Weights of a small transformer language model: embeddings untied during training.
Each number is 500 + 50 x the weight over the matrix's rms, rounded and kept within 0 to 999. Layers, rows and columns count from 0. Numbers have three digits each.

# down: layer 4 MLP down (transposed), 1600x320, rms 0.0407, rows 1508-1550, columns 160-319
# up: layer 4 MLP up, 1600x320, rms 0.133, rows 1509-1550, columns 160-319
down1508:504439540467539536590531461521481512541486507522520424547522463524410466509457406567503508428549445480499492431430459438434516479506476581627490501520481442552399507405525547432553406442473453440560441462353457528541488518525457527489470499596512505573433510523507506504475514573430477593473531511524521532443453468432494547589465492451531514398484546417585437480439476437531520513522526523513396535536614521523554439510475489505563513531502544510524615528472488501488594554561542
up1509:559557491522516492527491560491459600448467527558504456467467530582411382467588431528443495569422495442410497483439549516469529475435454496391551516436513514483503470498550528467611462409527480549525525529455509553489391478454468535616543434511514397503612508609533468431471506451449557547547578532442442419451499457424509486419512431602495575458516451505542583507422474521427586526532487505475494560608562466544468488545538547509518454549503637588550525464521549488533476445511411
down1509:472380477547582503531558541449504503455568529470495514395592522440389525453469481404500452519519444365460530445446478478480524509598519489517566534435483393619510500444468500617501391412470498417552456492507488507458420557534472490446466686579490535568530559429433466490523445567521424593360522489460513452601560641597428459411507528503539493483594590543506485490541530481518471569560495474443429455545491474496590494525442561371541450511483539444475508505491552527437519595495466
up1510:509510472528465565494492497463589495408534489521449519524545484525454404550378448488583482495495474467487410459478482493469555450419531430422609549574495535510490544458534525487480482487472414492589512507571540454507501543474506480513504402488511528583483535485478553553443602597460490565416471523504531512551543526530587540569467445582508567593587549428541599457486533490442499398518409459442435587451504541458592510435566389465547489551513425525417450481618516409445497495449510
down1510:586432498511538444444454515556505408514449434514575474378579466489477469560453448487467520519525587511513464448550507344436480498454441467430534508500470514519538545546559470396423491389410481483458479522543509572504581429526502522488529511475485453658521484481532420462454461475554474434419515465542423530436521544512475545570492481569495457493476539461483476626508486653426619517451475508505580530595495528430513528440545525556506456494473497460499478506508529479418493456488471
up1511:437534473537515512417548534578516544594472483536478537545559509488425524438504452504464435504443454534461449535495542513498536483525487534545511548389533573450500468474590558434457509494514546457493442509461412470495557498582561482410544472542470468497425551462417529485500471508483494547536450534529472479509471450523492455526507515552466596491447590478553495481567496527551492477457603551478427429486538482464473430547393497485478461493506511476445570501535461547520504518482503
down1511:599453513507531485489491517518483527448530415523591603556535413403580520523514570432455483550515455467575497492546567503549511532569533522423498492529470465391443611458510563546522516449579488562519468497484568406507481456428361521576489501513468517511590463490575415479437606512507550490535472567541515497521613563584461459529518427491513428511568532461426435518551528403493514549558362502484539542461525484533531464485545476514513440456560500552589562526503563556528516374528504
up1512:475496523486435505570501569510591522501499513466565466492466551532562439470560562586477441491561536525361496504427553438499558466508458473514596629547527513476510574485449567450576418447493516543497519579569500365503552476431557513479460481583450475462605444494633426483474456432441487433486463500591386589398393537555555538560449492474642526486587454429457588581524461536403519474535480454503438471472519395476406452473489499549541419454561490459462566456501655438436428502494480
down1512:459376503457471538597466510523467581482593431511467639474517489586497555444488503473590460410540444502433561496516499454510564507603457535483572545554456410408493539530493622584548557458461489474516461462469594490563573561427546508505491487587589493464521597564482482496555365540431472460464510540534552595483438545498539427505458521452479468506528576621552445533433515641425462424542477510527539450501545566487444523520569475564464561568552500537526429500432544511472559441570536
up1513:548501484480543567450521509515560446622449556540571484520496491566481501578537497569555532526605533557469525492490473557490439453510591432517402486574575447551471501472524554483470526557539507539510416429451504466526463459526520455532455582459490529453534497399513466517485512508557538435505515482514538539443503573479507582537496498529531438422470444498578407556469539475496441371514500410424490453474498545492442479531464620485593409547511490457433532505471514425498553488491468
down1513:529532515552479474449492432513467494643583556463514537451405500505500436409480535505403515425477450488469481547497505484538580514443445491535381422530514496516516485392490515507474551485509442480554511533507526475633508392581532372425477507580490563559445462484545475464486612597479495528529561534568441542473547514442500503480492490571462567460417532520524474546453555519473478404487456506606523527503571536519496529465538573506568459505556449545536592424538585484517576429465533
up1514:520566434596532487512445528499542460499511422474421579385473534507510594497483482486461533541552471439488533497525518580529443524492609570514615495461548494534523510573402490482468440589526539609474504506555467466517397481456535534416456444527479498457456518469551542535453584522514580437540494402536548534553546432434469433451515509499464536637498493527459447444534501403417479555502506532540456426560560586493486491453582477330412452486469570528470580543430496497559519516477624
down1514:488522566539631374500540554526495467497530549578565533481550528472473506424471541502451499445521453554378595514432505491382555524515597507448525506662579489557524475486486451516583512545530518510379406467528484456520500446479487489597581518470554546438515450436501542532561459551442399487544501559495440475472537428470540540636488563460468517558518473527460570408501490578435541494420543378469527561489500466563524467399383407551494492501632470460516455508569474476489447485446438
up1515:596468484566551599472541486528521494433498510528508410547462476437515511529395598520508503439524528605580468545476531531480531496429449555568572475479522513427473473557557600582567498519519492505476473511535534525573535507590506490525425510444609561572509456387481435522531474454412520515552510497457470512543398511431487576438491506524492459549482568467478489453428553522522529577487441432467466495557530447525463559500563485513578504486356422411433548566427494537538498495512501
down1515:444502400491520485464519528512505431470552461476493479520504468473572409538469530464505506446417446553493529530562495479505475463403542565449474531515540470426567507570496591364501453488602525450538497435486526461479452448502482451435448421446452462497534457591511476475509523474561501495483567436417449497440511545517555500427503449545446553517476534506507540513521581598641543464542478531563550451571530354535538455513543516559556533530461602499444468497527534528526496501558471
up1516:523447485548459414482614518416574487478503556512379593456505436479440453493491581573489554409505487491553499533494547427562515521475528419424519544539497441440544526418477421509387534473528532524465479469560499469538379502536576418472501423528444439504497508578532492486529526500510519504465398573420574415527595489418542567542426492468504476509437601468546501508537497462574430536545529398518476480509598561509428491410616552476481484417462426506454482498436574584524554503562476
down1516:459492464435656480549394561647414455467476390600591526523501476436537514363531516497491544488494373486502363424554482524506483432485472539533428505561499486583475435553505368539478441583480531483495634561442551511523522535475514592538529507468434525483597591418473490458535422464473383466489484495523499562451482535544392428550555462477486481488623468555439464440545589506568494513495482551521637537552502456372441543513466529540593500493450514491467571586615443558541383470491529
up1517:466572519552474518522441531373453551441456504500515538505423445534450460574493503448515550536608575504409588457503511511479451493435492483464524529466377532582502501525585526489462515519499435594491475536491471532488503510493462438586496524621474434412562500546601499522396500437559616557582580508575457478487496513567520516401481463576549480531493446455523551540495449537448512608434498484386534552558470517469518509458508519474512555476523469609518526518504612479473530447509526
down1517:447450562408526580413472465548531563408505443496531521501522499464471477506414478566463510627537562498500591602442472450551448535462525494505530431532542477494594515559426422486449509387389533457496465504465500583514486463506461495398521575454539497534491411488495526450532537467522418414579565492592436511536521470536344522364481484448418437516463471453469492592576497626483520432543555555472541534433568460488560633480512526436575462523438567680470487532509499478490515551523515
up1518:391508525559503515449525416463613477481452584519470524537559529513443494496450462537466512576449563484392517414498503413494536501430592477513551454556447499495468514449527548458466403628574432471628502608631531571449502508590603515499524479485475453493498442487450449497471556605489517493467457387491467461455520522504467494523516504442601530459477505527584542481603566487519480437515544540499473484453483474567507472507434509541503525496546416578457565524331598544480472444448520
down1518:514479508528521493554481545514524484450584387554512510497669523488447468432530511524489579511542468386559471549501520510558430497450569465456517531507501438401670504571589479456500572567433490430467420526423509461527464550538556427539581528428429449519449633527452482561512407557541456507428449496505515549571522565485609401458394488449555521484460489520524593523492470514504540484529495529447515543570459530486504475524485456468490491600512521442590481437440474538539502456560489
up1519:491537577415454643432449492501536471560519509456488526556456529443545500449574499508523544480450488472521581470521519471527527528526494531402550556581491525432516569548508370470465474512512551476508507444512463468429502455467474459448527409506500534519500549438492466530536492478496511473440513473492506498547487509510570463469517482408494450517570535487540463482460514609431513456472501435419446593538574531513553506457494498524513478506352573448531521513539539471596501447522545
down1519:544419453417473543490553538525448468435536499567518434489455442562470498496502473403469522560609530511452439456496497458520458491466540472572524469520504483530436522419486454415499569487443514505537394541571622486494533490623535525509517540645493552539466519542484500534589499430509481494499467420396455492453396509520477448422510461488449436531493471515535531517462439495553470450544421517577552489488534361395487440528549463548549508536559559429516496473498413547445552511419442
up1520:463546496528514492451592388548545414498492479492447597437476464497512484443566507515585455526514407537473498437452456550570455528475477509483442440530461498441521537589459524464508480558465454512506473466511414449484437570507445472530510621522493468410402427382443504502480571485565425537584577457583543527482492490470536435349532545427492502449562493428482538428568470428492508497509434476498554486499491554516493519543462494534526523406434465466578558476532497459499502615479515
down1520:503476514477454492472516462493482487501461583495450579437567486545490362517625484435497446537510518485550545447431491452516368546515573466468444563459440431498508497517560525520421510538483574567532540459471532565575482502571512496514583488488507513496467574450494439472438473489402421480534556479497458488433570474417405499528491448538384568510536512461512541425535471600467435514455496524436490464504486409493480462485447395430432451542604575522432494527517460527574478420458515
up1521:587560603589502534533480579545518435488537527554465585474510504431622518441415524455513530501377491526495432519380510539414469396425517517464446492487511426636549534532505448502467525565467532530552541494461461491472467496554516549636522545469437603550513478582515547482472535501535588451483480483642500489524473443502575480443500497546572576485455575473453466464474484537426565504529543546543529547557507424501574563452527568480544521445592487489474533443583455459544456557559415
down1521:550431544529495303511511427540422461503446443485500486502464561541417441487581456435456570388599448592584488498460434601538424572496467560466494527502532500474539358508577415462517469499469595583514457540521510603570537494486494438450560428495458552411513559505450458474557461439511478525515517461513555429423521520507501415493455425611446522532581584507575500437538466486426444424511488423456468547470436523504494531480420430554496514517507467542381550529467646526490555462504531
up1522:455532473489424466549625489551477480465472547423501502557457548434494574503559543483514526488480509475439482462517450494606531434422524476602485586559450529549488504537511610462411434510593384484496506460447461454401433434539453514530600478560482500558388532492474459505455538433461424497515440482423529503445524485484519502561504489490479569421513507440529528530540491582489397493514507464580542477545439520567473525403486579506501567478421530461434435385520486490448451557569598
down1522:499459504453450436581502452444413568518458449412501534445484559515611626582527463483538480628500496465454523438503520528457511498458428484488552457574514469490505550453590494440473465481413478513510495485481529616489504533519484463551557510510494563569492430517546541432439514509441483534438507528529516591499478551457497468557492551404529481520519492502461611538555491508490463528496460461471522591623419530530450443403541492459448480480465496465481459506487458454399473559560672
up1523:545498479517456579478475472508576491508525438546475490533427460537488583459528480460539498473644491470448488508478417546536534463508472549446501540514435525510468526570413509531492514508455545472536450527517517505580504533484496506573450501553513555441487505553560513495467472599532455466517469544550502521485509463495469417521449530495467507506520510497437480524571472461484425485436490512582545397469480536523513402482501531563408545417528539435545571522482532500429568480506591
down1523:583449563533512446467440501449393410531586490449398576456480467509509583540477480495514588491473531545367576492529523530491464519486435549522549495546488362496476427584397499581462534485485486546467536459508526585471508536544436529537546502513573482488560521489410509465529521510516511518555609509496516532509514442566536436491572504486462442517543435491479525450580507477420476545451525509448476541466468503486485453529493535505526441491535510451515476477491535530554552480495520
up1524:573515510464575473505532435514523443455445539482503432495495406480470479552480463491457527498411564571522437476506515515468536508500501491483471452435444495532421442522512546536469473490457530497435513511540590538452538561470701410528495414444513479496507488505487579558560478489517513465473528506479479539568512487464534534483484527477582481480515519501500463479503556413484465503416503500516439566564472524536519478482456505542478567506401465518518529508512495494487498474483509
down1524:427525491522537506440574602475494502510540512487551469514511498531505504482436544514477529372494459409516571504530532545532536512437457458498453534520515530531498503470502516582454587523493499506496469461488436488548536537589233514463506557426504541527517483549481568539491470416440552569568436426523518516433503435558496434524486450514476471593535477503491523559522498518420427502585489524583515445481518412493474522444532537459528465505566502441470491537491374540514427472506489
up1525:420405456593496553501417516493492577406460483536539534439505479495543421468501489454498549558487478507549529558466462501495369469438440545427547476559446490433538498440439448471437560510509608527557514539444508447527605542424570423500482475513432647526391486473518392503443499567524520523517495458468487508498445548492557464526502513539485551425498428465573422565519452513465497472531444495615507494508532555497473604521501517509523503549486499441533566445488489526468507561525558
down1525:486486455449420498501525444487442428499462511519535593477550510476529541505485527522535426476504455548474458546563486485519435519428448451516556480464522566513395510396497467525488508403484519520439523404469617432506507593429524472490482432543401484443627548510575452367577435473388438566531461591509390444507495535508479543520531421600506506563461487437515488553464545439512539525610530448435547464516425482489461445460537491546496481478461445511525539550537548562528463491534485
up1526:507469454575540531557501528420547479404588523512612518544535477562584578511526573423468526471546559468491523402469512410438476455476568434456492385471474546511455519516561503511549578419475439596493476524454488406463488531396444488494446420585570554544501517499476424494486445505518409449525539570532489520536525559472512588537451458410549482494465398541578588552575474567408469557555452530579543570557470499560451562483500428562539615530565585544442560503526537398507427476443489
down1526:528497484523409523438471536452492431464567441546420489481496483491459459573515490494464471520518465548537551446544558500484484597449525497558444468518474459480497589494565470560459565543572567387569456443505474473528524447470396505498514521444465459437388482607430494475479537465528517529510431471462497494622449517414475569469464525549588537517554557393492520524499461562561504516473433539538507543482565481472483427487486573567524472534564489591396466599485575471553473560517562
up1527:549493515478456510533534460517478474543437479466518500473557432498537504441410543520435542520482490496474525488543615577597502423476434422398465403552416532457484508552502449487531531498507493583582500556548543542476556466503543456588613505533476584474526585548593562514532568517551508587466575447430593500480482496463498542471442577424503516509584520502455490521513621499529518505528552486478577602495458470433536517481535519441554518471513468495473501431528400442543505501430510
down1527:421523482524549521525505499532497496470507519556526487539557437485451491555499475538500528442472445474551513394512462507444458492552504565578471440550533497504541526481464424471484516460466471560480536508443429454560472462500396571472432472639482525527420491507485518540492450391533474540486499601536527487583507507448559541508578576514523553518488486456480541458550441540500525417498494584496475530483499366540491506524502496527580561513468463536536537555440495518455573539543493
up1528:560523475519489599481480371506536417457529474424464543529408651573498444532525424497584533474510508535643508533490493505484474531464536480544430416578504569525506488552508482415571397457546579512541486517487411465410486526442483545434521471465535483612416518403456443425530522511446494500576456520527548497510425523487545540492507499502495471555509459526520455501580424485471443460531556556409474545464486533509521476519483486519545575492497524486420531479549563499517548439572476
down1528:542421437554478474496547435525405485454528498498496473592485540577510486511453552543496559451512482371539453501561478508540468516451467500529453407583457488459531554509482412389536494513580464451489564495482483576578560529522548505442440529561512534509520494492409614465469455573453606501455539556484509523460444463561518570533462527348513481564565492426491424464526638468464449434515532460514437517468434379468509463424438469563479418550551570538480463566569563474461583468584480
up1529:434465532466496482494555407439515501418373539489464433529419559477466449492459567505438470475469590523476495447487465452490514493588572506429551544521497530557488454532562533443505597565523465443478499473501477513490652499559458472499551532514575475477576498449482518482485467457501490493571501539485496521471491486496453537504474446568547406521470504532464563417392509516465529459453541468517459572503440500500482546413514412473478454481455488501512509513448463494455521444505502
down1529:632540439496531506467450569555482530443514557501460528535530534435532599524559536546458500465515435562543477467597553422529554482489555588501398544473487529367561493499466374475451449474515549468467473436557533487491585472481504542512559475469472478411553445500584421458529498411523539467526533390571504437468472540560496530433514533448440564571485473458550496454473618501451514479559502476468572448560467588516520529482590578456430482574478505468526484546483469467544539541563590
up1530:448432583590498469499513568548542451441489642543517429462475474520453379489564510445412495522569454487516520573528518485537499539565508473433414428497534477587496491517540527458561558560540453530590541558521531449497487539426487484442480487502545480534558486493368548468523534465558463588556571500533550470402530512462563432470449471512496526542450638479474529500538530527463486450529498500400423473462463531436468473521561510466502497566543374562407473517485480512566503451466449
down1530:544436559510561535487538476403448474501656459476586588463498568473555609559531546574453527570489551527494503427508526491478483395573515508626590463453427503450509492508594541501459553417562572470525554409462476491592475470578536609480450471430442517476488456556425516450488559529557558403529556508410449442459440490508514530591603478498420513432563478459485445472486606487453567528507538532630581476479473484544523541524526586568474501620569536594396497501521465518479541445550457
up1531:547527522450474501495494594516469366546412564422574519461507537496492520546452447448579473529622459549559517548525511436545411434465508493423500508470511497473513540556618457612508545417524444486492458454450471565502478479530554428526525571485541425419533577464413480513506417556515505500509497485429440459498559412529552504447449494518487507532383577425579502496520496498469428551472480567458517546408544527519464471555556561498492589480542513495526577486436521548451414464471397
down1531:469488490430570658510558495562451498567438479506487488499486461479454473544481562487474497476487564545446548526485485543532511491514545503569417515515604493454477516507532550556543589567481524538524474477474545495485517561560461492531493486396379532487426526501567519514576477424526522417487453531395492518468358520539442525451503575492533446522505487417453415535528513545471567491526430450543524484531513520471479511482477469529493487545437489566504570490464456595524477558403491
up1532:528481517514549482501462563509498513521532519514462466505513558529517516495476490491412512506471563439549516503512517480456472478521511455471533518554493463492480500508522403502507481488668512554483521474483547470447492580473678524548491600416442499516481458413502533480541542510563634574474492438496522488528432533592393495522470504564488510495561431531471425540442485498493472502497418530500459511508595521482522568503477463584471450417501616459439506562561528448500531442468507
down1532:525509527552663425495506496525467520488455461549499536460494608439493502499516490473546469557479478496531459506447570537574505486549571560477536457566568354556463496457426532508522521578441441429468411508502479512476535545511493541456468561517553406412463555531515532440509457535501457536578552508493454413519553461462518481575483512438533557450537470473516572523551466489496450508504472502444538488501505463504509462441533556569560545517471515567425599447433449482402508504482506
up1533:468535491532494537543514582488580510503448447519581416491488513480478581527483438427469517524581494462447624415483492484577515452422490441357441545454559475475402504450456573524439581616517420389395449494626477501532590486439564542486534595490550555519413404491576506606551511548427477456593529458549461465386418486518574519423513508598523594488494446401535486460505523436462416516512501462475495440510467440524474484544491518503499535519472585456466440537511599495423469459435471
down1533:492470547509463528502550466444477508462453488382391487547529464427553539563528554496502501430599498477573468489518518529434613482613534560491467549523453416423533395391473499467464479582440445490422478493468459541607544497466485499539555457526546469501473545470456557464564545436536510503506544463446483445497519476552606436474525396438483522371535488442569478502337400520539564505532420464510548513474543534548509498508472607555585457421367467525475488550561394554523494481399609
up1534:480492470394493517529470534515407595517467452477485537452475501498448533566624474512469493526536585437424473461599620517588515420463598551503488566488451491547446472463538519505580518459529491528513478543573467452486508433479558580535428580521497471539473570486490537482540443499459561520490412452508484507534612414500511521509405603512584570540593434546487517473548562458500526532602471558475510585439482505474537508578407521536495463572439536556519481595535581466472480471538528
down1534:493516508539474504491556518456465494521398584463531446534533444568587563506536485520548405500535560519470559465448440472497496505476488520543470474417486462551517513531449478534570519480475434466398481472531554503573425549547426544430599499546638472548495463513504471482456579496423472533480516492542502432456398343512446593463435405444509408517531518439457547440459446554567518459565456444576459435544510435476479522472503469420469467562459531546523408544496514597467528498460543
up1535:477471466456527480569527579375437557469515478535489567469470564530555484447568450497572544568397516537601464548570473603494497534598507536420556573555572541616432534502422423516482496537528514495559414507565466459523438530423476594581453530449546377432459506407441480596435454533475446515500437532536511584469485427469443520430567504521419485519563550461554594464437623496488524523478535470503506518512462424507522599461465410512537534476562463589528516502576442481440436427508482
down1535:525460581504546511505589597585447545519530493527494497421502499527565561551435551456398476581574482455478527520467503456518455492460505419505489471483478525438547501416507512461499520505536506530536458505442470495544456602439510492453464506535449584446498585517447506529540557488466601520623459513541471433434471498500574498467458481591611419522486489568518513479446530463490486499508588526558523478490521469513484500443532527474500501413509537426522543535544554513549522415475656
up1536:588509553563503472465600504426471468449546502558453455549430570464555496503520510508513519448419456475535394504435392455528485546490573466429442508474451507489517530513536473462506497519541518535558417466468473486462542459511566482508559408511422443485443528519530487529427554372554539464477469382546448443384485639452460564504489465495504565419406473458548517539489500437548489531513532392489485505498421427502530445493458490551487543445508446561565592478497498555430517510426494
down1536:430581518529532462454404499523452507491496447544548467536495570368430555491386505534527483478460465572471514520477579531542528466604498498541524505492507476526558454545503525570425526475560545513471553557448466494528517536551371574509495495472430481442528498526538479522461505406515509527526491434509513494577554516389503535484488530516495474471440563487497556516509460568386534455609507597493481495501526491571480589509551566481568510506479538521542499467469469443552450554491501
up1537:489450453490467548469469453504467504529592480442409529432595538502546531415422532516457478479488512471550488422525462477574480595469427577439471391488517460484534493535527452490414489464515407473561466467505445444472544456562643445529556479471536539538457498560541570468414564537456506526571497583522426511522458513457487526383384471457496485487482493435527520513537431522516539495484477452562424488431521395477516513521447518520391484494553387539489497447484478602498490477494458
down1537:478537425504548416502395489485507494525539527576575542538475492466403507475480444546488520568460556429456412437463633505471470588585514566535551560484567465420551501402533486580577483550508477479407542533432473513501502568549459510465465491484461421435481446540524512524498369499509494522506412479501478520503548602432400495512585588519452521491488537478438489627497482474427557513521540537586516423596480448556541513525466438548477492503549576465473575520499457583476458488477514
up1538:571504465479469477496507407505526487494527514582481446489474420511488467469484457496527430501363471492487499509498403488446454483479552520513433512547483463562536510518539491590556566604555460535517492521426517480461539397513503526515447508426463431569634494474448442451402558527576570488597510469636528450543489420393504521507438477478475497531444509533500533537490473504533531467580574469500514495480516482536603472481545470544504488520508488434548445446514499516561532493471572
down1538:498422489509554567502476540488537556470463551598477450436497438583526524503522471582558483470430529521515515541444474540550506500590557585522493504563594460532516469538651459544521533437481454422476493524448564560394502479538422515452398463514524465511469519497463532607539504495530462434513526520435457601525471552434457607551449482420468553613519490563470438453473530543500536549534507435494513438444540446521537440444472438520454555530554530517506525526422592458516518433535505
up1539:511512441510517545404422569399602555389487427488465511444513565454601449554516407461562448514504445577486468482521596428518580422455472531487541520482511519510427540555536487599572447464530525419453542385394505513487577510519513454554569534520512487469509445436417614382384469443598486544478529489579546551452488411491503602478441584516514485556406579518424462490595495550548422529539477541435367581472570561459546546568498423519384493419498502550549473507555513510537568562467643
down1539:529589462512467473551587521540573434519519508511442408511536565475443473563487535571440525433480451574573452465490550491574529510519464485557575443538513495572486581529440496573485609587548521585496508467421475456475534497488497465562484585473494537588640560482444500491512510456580477520585446481495470506552407508508512564492500444548548531458498492491526517424574524448498502502580494488475437526486508517494528354437496557550454424591506539466425472547467549604556550487422439
up1540:466522492538483513488507511441481632463426496573417512388499467497453546349502468501495513494525532510488546494453552563531552519519450385430433491475440431490468479464449473505560551512449476525516380472575450525601528523487456491533412478563520510446540544441425570428540538522534501515517463471448422482574495513552456400480455566502485523509499541505437521393458477469582474606546516465525580603471545494516533484503504514411490554521416476385581478468484395498500475514554507
down1540:581530485494484560503550528517554410518475505502606601488480500552551532420498504552437551529491543485414525409498469473413406446548466548536487550443420505568536490519467510499495539481558558461462461494576535548505488566549353483493519520496582499518495543485478582498520544483419521542457486556506461575460581549502520507491533437518468419545458446425392507558453508560526433477473488510573578484470520519441550532458505492482532513491476471504479577484447527477493425498514514
up1541:500530492490503499551579505512565415489452462589469539480431403501518551476464548444510484498480486493543541390546522413534437465503607437491471500461604523574579474498530567519424523521472583501537405477479495444493412487442490547531398473457437534540477534479438503529498423529476473527528548521493531602454489455457602506508484474491407499493470519482515494556520418450490553431481518485487480490523554502531458567523526508572540466401468509543554438444538494493486564478428442
down1541:517527557411599479528540481471464556566501343511519528525541555467522523416481406596463512408513561536478578558456531456482587504457485472452554463517456492534531444588503442428472521527465406518414507396475501559511533458495423521469591472492459447461539413459465481556565500376418546489461493494405520583463465494503441488441495499530474490556555503521427486438526492578597497449508483452457547538403507479453452475454464544497481553536583492517482514566450424500503547531528475
up1542:596578506547514496538480422532473532492567483510424582539652532563452479473661557508580520479512502504428491505457486542594549485522502485519566479485441528532457476466512481512498480453406551536522482428516460545466486548489474495541500448514437484529470500415519470529455507441513491512564498519556510449446428448524481452600486510464471451483476480445524565517505470476508501633543570477470508450575559510480476525499543474565562538532486506521488496452477409499551473399608454
down1542:523487520494496438564449544483486489437490548541493540430616428491416438445565561480457532506550477511502530473548527498476505489437482483520474527606434451477479460461527523419492445526574508572472574450540578495410555474481539488598504498454463492408566451427520482425516431471480471591472507541496495424470582441508420520472529474566499481481444518382490447469545532585493473500472464575404581536468509485468448440552422512494578508497434459579566449479576484496448501570493500
up1543:513525510487516538510574492439435544431551520503484559427408520557471543481602425376533481456623428498558489437522543466476544543620499454600456508515494518536549463536428530565489575601616456565426476483535475597482447511509510539522532510412517507446511555494405551460489468490561511638495503581502519555527499447594493462440385496480449479656527469553417607617639511443504418549553600506501493497465498578479567496604498461445507515478511532519424575562500548544543520513503524
down1543:439491525449545544488504522507509513490411485421520437510518541359509582406548495519486591470516457437352561478523508479535566455499565521483571548535544437432474451434592471498511494492448573491460583504492538567510442495523636556406507497506476600475496433497556472534551467492554458538462453485525402518452601491497407566549492462496504543613564516575570476488428521485570505471522522495533603598427469522605544469444561459530526419412537489539429412503438555445438502548518486
up1544:580535497408492521626514587521416440494546456454436503471497431550546593507503439518586460605409513508499524537457623545574486491477580595388533542481562468536491495582433470411464627421483532537462534525499512515404582613488533604460504482553493560506510470370524492588507471520513489589534623659573526511487602567510580479528456513493452523528497574525587568482491532512482477542470493557469510516469489533516575536409508487539516577530543512512522487495524503438438514497454522
down1544:476540474500358520409540432592497457482439460495505418562582448519559479503570481482395589462482490454484597462458397416507430453544505470481515439527498477453516419537513482548384465567498607588482591542455490432475440477505560612490562457516488568548455487535576448512567514564529522420505506453409545476528505533460454450485480466505443498512561554498478513511467482472517507527569452543493522581501446458503521566492576449447430500535527468531490412480558537557485503474478588
up1545:629425510475500473573470503506520506367512489517473526484418474524480495566498397397432575575407505523542342441520384494446494489518538545552413530496560506483434476532452474436551575496468512479483530598516477435560457534442544459567509599527451415468567383484529586490539555468562400527423536453404519517533513554525466534492535453442554522593558612516378521589537535532500543499495583527538561520556489482518598531584418462563477540529405442438528435385460523491496504520448490
down1545:579590489420520475435496456506471562546398416559476517527516502432447566502497554467352572442418498523421463483485500525483486507504495504441621480509625460505529509431477480514448503443452493535481484540515495307489594438532480513413495517528449555519453461597532558549455478462430534475554542482531500462521464492490517459516482480494548583586471451511453527422531473516487421456436542479491477509489471474386525511547601516534356421543468442488481500530513432579464496502454529
up1546:559494556544489510452460491505547534384552373536477433444472550467502480538585559524441600528534433439419545519456457549496432582539486576528493464542403432467489462486508507486442469499480521504511490548458500525408515541493453553472478376500460497527544536515457478464530543487527442528549457485499525507411495521474527548454515467455439398570595502563511450451515490535490471483481460443481550696430401565554447532579493559494596522528536528384499411539674504538569552444430481
down1546:500494502478443549495424485495492498496535562529511487578546503542438422357523405454627442534523428476574482483530516492490587481471482572491473575477534466467542511535549518462474411442459556449470455395454540470490413515516514466559526464497594458456471415471480529490486455524494539471479542459561474447481480477547501584500498363526558597445520450566542429537448554519451499487534439569605538442606569490507513537466449642420429476602434573476521520437532510432474531525461541
up1547:464472534552638501445480499423501509456550452507473508402466550504545491545527449493451546524552495457513469433616511463540501504592496514529502416480512509547498521517455576506468451460528475479596528472492545450456437345521533510485469479540497444477497458497437521575494499502587484576447511485423443548504518533518489457583545509519454589516566583458507504484562499517499554487457487482531495536511444466539630518506471529441435479421435519492532424501477536546502516547546503
down1547:484422452515521491467529532557519526489479487496496528592460501529431400528527469482439512586516452416537521441554427480461479519533544474577507502485433509540461499511428608546470448511534481512455502488517546603517492527522487502423592515547502592508438468549503434561495495438465534507502494446473456543439585486415430440505546537457488487486477491508365493506521471479501469474541500606515580435521576544504515425448495529449543490538540475442567434496421467581455458459475566
up1548:464542480544455416492417536463496449544409488485491503475531540459413478562486439479513527462510524578516561554501528425492471474524541522608510502428384507497463499559535544468463438605485469481511488589444585527431524521534512437530498439598479440498501543511479538518426458505552593502394558448507510471507476518458396444483497396404541472579494566580484482428502608505616558446490522478473490515528502535543507493432480546499461443533548607521506435546572586462420489474619441
down1548:564535524420553558509578492531529463428560625473518496428518517517553559482527469490487448512548525407469503521436592489448529536495407445480479407462461565426448559494476518558500477522446485457500423567587521485451570446426514488498507477379514600544427478490394438517469355487480425454509547576534457524565542446530513403562555582532557552502412381520615469477430544453523466492527489499498474500558499538544546527521358520459474518520551543560562575427470527467478469536489512
up1549:500592526514474504507431434417428568416550485410418499470504472551438575478504514473544520512517585501483439523538458566486535445498468513505502493406415452503451474617482499411515470499492548533525504421542422474473521566518463460527535562439530588474482505492532494497445516480510470528391535532531425497533596516516483478457464430503470458640468449567511534525585501497440506545484553502488497519502529483550524502491523514432481476492597486498446479470478547464454474479526456
down1549:513496465521405410489436455469512478385499471420482467581527491537485526543521529508486492512485429461470516471401501578480562501511489471497500441578446438566499511483482533475512575569515486454458537476552448626477505530549437545496430460454481503539509545445519535491478549450377509562522577535554544584437524491481478486409484567497401576519554517518469595508525520542514456495531584567529414470496569570484473439490506444540527485471481477460548459446519510509515495503465467
up1550:463480443539455461530474611484499519478537477449568580485529515511467521535522528492475561499427495472451488513524575467518403539460463551485475526531388569524490533451468535443542549535546552518534507572442522463584441607452480461541486496453545505564557571484485560509387459413530430456557450547527494541457470500506466437565543435495440430390569573593549523454578446514596472486523494452545491440461402521545552497421535551418472456534571491528404417517541472477500507486500511
down1550:555479564511542476451561387438564515564457456495476462618533502451531599545461470493528498479509540508486468498487512616504504549373491414519544425544528388489493498508506550595528523487489373527482501451571496537459543366521503475516619525482500535540423562493416547491490448551575540601470448511450506459490515481589339443499486531422455562472474409599577573529551458523453522529424485487457553541558535546449407452507518514533512514486547480456523524451538527593462587521449507